config = dict(
    d_model=512,
    n_head=16,
    vocab_size=32000,
    norm_eps=1e-06,
    rope_base=10000.0,
    qk_norm=True,
    bias='none',
    parallel_block=False,
    init_std_up=0.0539,
    schedule='wsd',
    train_tokens=821900000,
)
Each number is 500 + 50 x the weight over its row's rms, rounded and kept within 0 to 999. Layers, rows and columns count from 0. Numbers have three digits each. The size before them is the row's rms in percent of the matrix's.

# layer 3 MLP down (transposed), 2048x512, rms 0.0899, rows 1325-1335, columns 128-255
103:538480564455555575516484555405525480558444504537476419508475467580492516413518554495472417416525587454537507528591466493488559531453512533416560479516466532470494457503535537415414527481455464507396469622472496526460546465521478488585527525535623528486445407456477575459434496466539477553466564467476513445504545593468376519494522509513488523628456542500484521524456506562475614527589
108:539465541544448506648448583540531533525434410597406475566460451534494546505510520534533479481440531443556544581519529599473538465464479492512477503342437619410484339456481478506405471455488506535482507542410417539597430624504532474506522437473583496517451516520450457441470448444471623485494501391581496529464528544489541580482457567422510557494508468452503427567543516509533504498474
099:526461471556517483510497551436558497464448534564597450466521456475406481537425563486457535486521473484464423502448514513421540567509550521506440528467558562477563487509502506547452529500539470551556424519451512467479487420434547523495537506451540450517489570609612518546498562506500451478561578481527389550433475496553489463536470357502487518463451473554460409431393506489521485457459
104:465497556468544506534475417463535488522409468548475598564535492503586547563608475484528467506549539470489426529527472551512581541475491518422504458496446529479533424533395458503511525621427546460461422510545520517470407476509536483554483535505347500440467520519509499495570393473506525488487520529415465524504510430524457573438593577500594530546584512504366519547528534492420524523490
104:480465542446454424443508503460527563456442541493511449518499492454507489472541364456494512481395540505471412517464584414556530480589483436510492528551481490440474439495479589482596538531571503500523546529550548468485470483507498491566488464484468478561486431491518555598436446481559542530412492499494473555465593442459512596420441469560493473567480503399522493507512532512497475562453
095:493537419549525459497478405489487437404465375494502535560456463511577471445514458540477439586564501547515461565563565501481460600604582523514436502463568513498522466521537531510557452449501514505577521502407513558527613540517558450440487459435378521484509529598635563587503563512550454398452553461558417559538450483498525485488547522404490501465516536551501482541406558522442428404474
100:508558421473434482564458536451579543534475464449568544446496450628410448543506528473484530482422631567570486523472477426393481512557577433475472498513511443521510534545458572555526540498403375494497473601509465417458576465502533523507411466466534534413484479456512542523514514569532598515473491441533439394500537556519518545405425449531385619486465507519459524610511483578458534467506
103:520477453543464501564437419512448503497497491334586426490591491628457492478514469537516444545479515478476525539589486504541474428549624453568476519487526468434481522437505353493506550571408499520459459529565529591551532552557518517604466508431511502479503524431532509404532493439515448435500525540490471492441457528542537550536543513489462565517395392528537463528555522591528609510527
101:498539618392416431508528516440448508435534504558504522469524550432462526466469475544453487456448447467562524504442582522544578510482545443541527492495461360506536544484407562517458468479445509440574519453514538531484495478496439406539521475492465521525475505520405419479468548442453465463477557512554490441462514520507508515488453436563495522554560585483535553517520515538481539386583
092:513544493562523524611567475445477475485585485512514524452441520534545493552538457459460527491536454433559527664483584510585447572523430466540565464602558505465574505507532546387445470481510527388515470392541509526495518511460472501428426386552501641425521479574407516519534478513466450529510504566485487542496556431491459425562565547493455459574490523544604487529415513444507580606493
099:453492536523408465472472412465456506469458502484467431509457561426583498581541541462518459578538481481530427516500535488496468531468444564577495552484457508500547457556478501547509612515489515463460478464426495475480539535566461491482514514445423476481398524535445351521466496447548424522523551398443411505474569420460560545559506539456571456504504539520461538520463512472455449420544
# layer 3 MLP up, 2048x512, rms 0.09, rows 1326-1336, columns 128-255
116:550584537577511551548497476587564536468444411488449561538491486522396470579428519544536521571460462376492455471531460508409576560501456472566547545431515464484518513502472588574563501549540542587522475532516560489485401497483483436523452471557480520490543565536549541452541420409459549509497462452452488518545426584493474542466413423485531477474531552476441524584526500381408477621434
099:552494499608494484551551475570506501556497483473535513525522444585415527520497514549491535593454589486474502448446426540500544477463479569425583429463515512448571451553566483539568439503483479502506537463514452530395483595438508462460566461547534429518493493520437530460490472468479548431471450482566361585518469588522489480515481504452527564452550478465564542603505482507514455485528
103:519492437504541517503509408533454468423534540515444486487548521448464541514525409455542526479530454507434510535412432494558426406416450496512502556586439529527562447611474528519588517452548595450534463513559501425482516555569464459489506427451507421456475462519551549473565510520475484535470528525422481487520535437546524505509430512510415546576459433447468475517512495516390499473496
104:466468589581506446473488544530494523409547544563558549590530465431511463537600479484494531492471467560484559479449455427507551497451493522397520526458481547531617478538565494461413397441500557563465493455446542440410589488462511463512430504577502481472513404545539406523442494444481477497487441480449537462573498479460521513552529571508477481562458555417399501415506474554520481492482
092:574475543472586469445564399562544435536593479551425552592372497476493602514503523507439533508448560565431502516532448469539535542515467526570433564481605491485510539526563548407556478500491440506584482565469443574540546561542436524498540511593533509499400481487516579568401413489540510471535553527532512538568520444490602467580469437537500564472501528528538555427421523534470554508545
107:520505524524473388451489534509486621524443472430478533471471463615482534505509565512458528516571524617483456464432560520379522580457415454441444475474481506485549511554582381571430423471549480512420597471499520474362433525465533510446514527520455480481486483541523476499529576416464466513513510541455511552539381522442585516527509521503487559485496551525459495496515536514444565545503
098:470479567527471564501491561563562568551551595500541485507429401471406534611498555510517429476499536572485471493400485450443484575624475550510494530500507443447602486511527466521518415612507415528603606515553477497576554529629555445536513532484461521465513587504525535525452478524511441560476514509496525520434422485513520541551542520515455442474509579502392544441559533443517570492567
106:571458465524410541590489458461455411592510441554527534464492587478537535430452498496466528495522485544401510528527493425460436519563499411588534548418535524529482516476577476407596660457383486425535481552516444440584496489503482485457590462435472510449467569527508565526536506460501493548539544497575502427397417592496514439472453559483535487454537487430547471541442472568578509522497
098:468466429559439485462460524521504469527419537546475404447461542526518550563436512570528536481478473448496437482531431516406495541481518515514459532477439509556474533461467448501550458500463503561466570548538473508553456443484520493466524382552466526470561531518532584459538516544519547474551451461550427497509477476589606503516426539459561451478407517542425502492494579375532509536409
098:509511422440506416430558486485458475501514392417433526501489504607491569535485427529458498415509567516527542502428510486571507437417565512540357569477502560456516467488606516516481495452493505497436566430526399472477525553552560455585548528502429478465498496459465476452448558495536579437511496541477396413532477479420485462428482507527451466517537572426414529543435523510503487508468
101:547372558451494410510531426414487531538482528475424518496511555450589457481450453537498493546460497472488574514490498454563435499524476517427491495519468527531580566515504491498552494474611503429367516441554563496493535540501471487483532468504462552587504517458621510489431525395500430461485463524483504527435395597481522462483415540454497466479503442438484510561526496420518509506459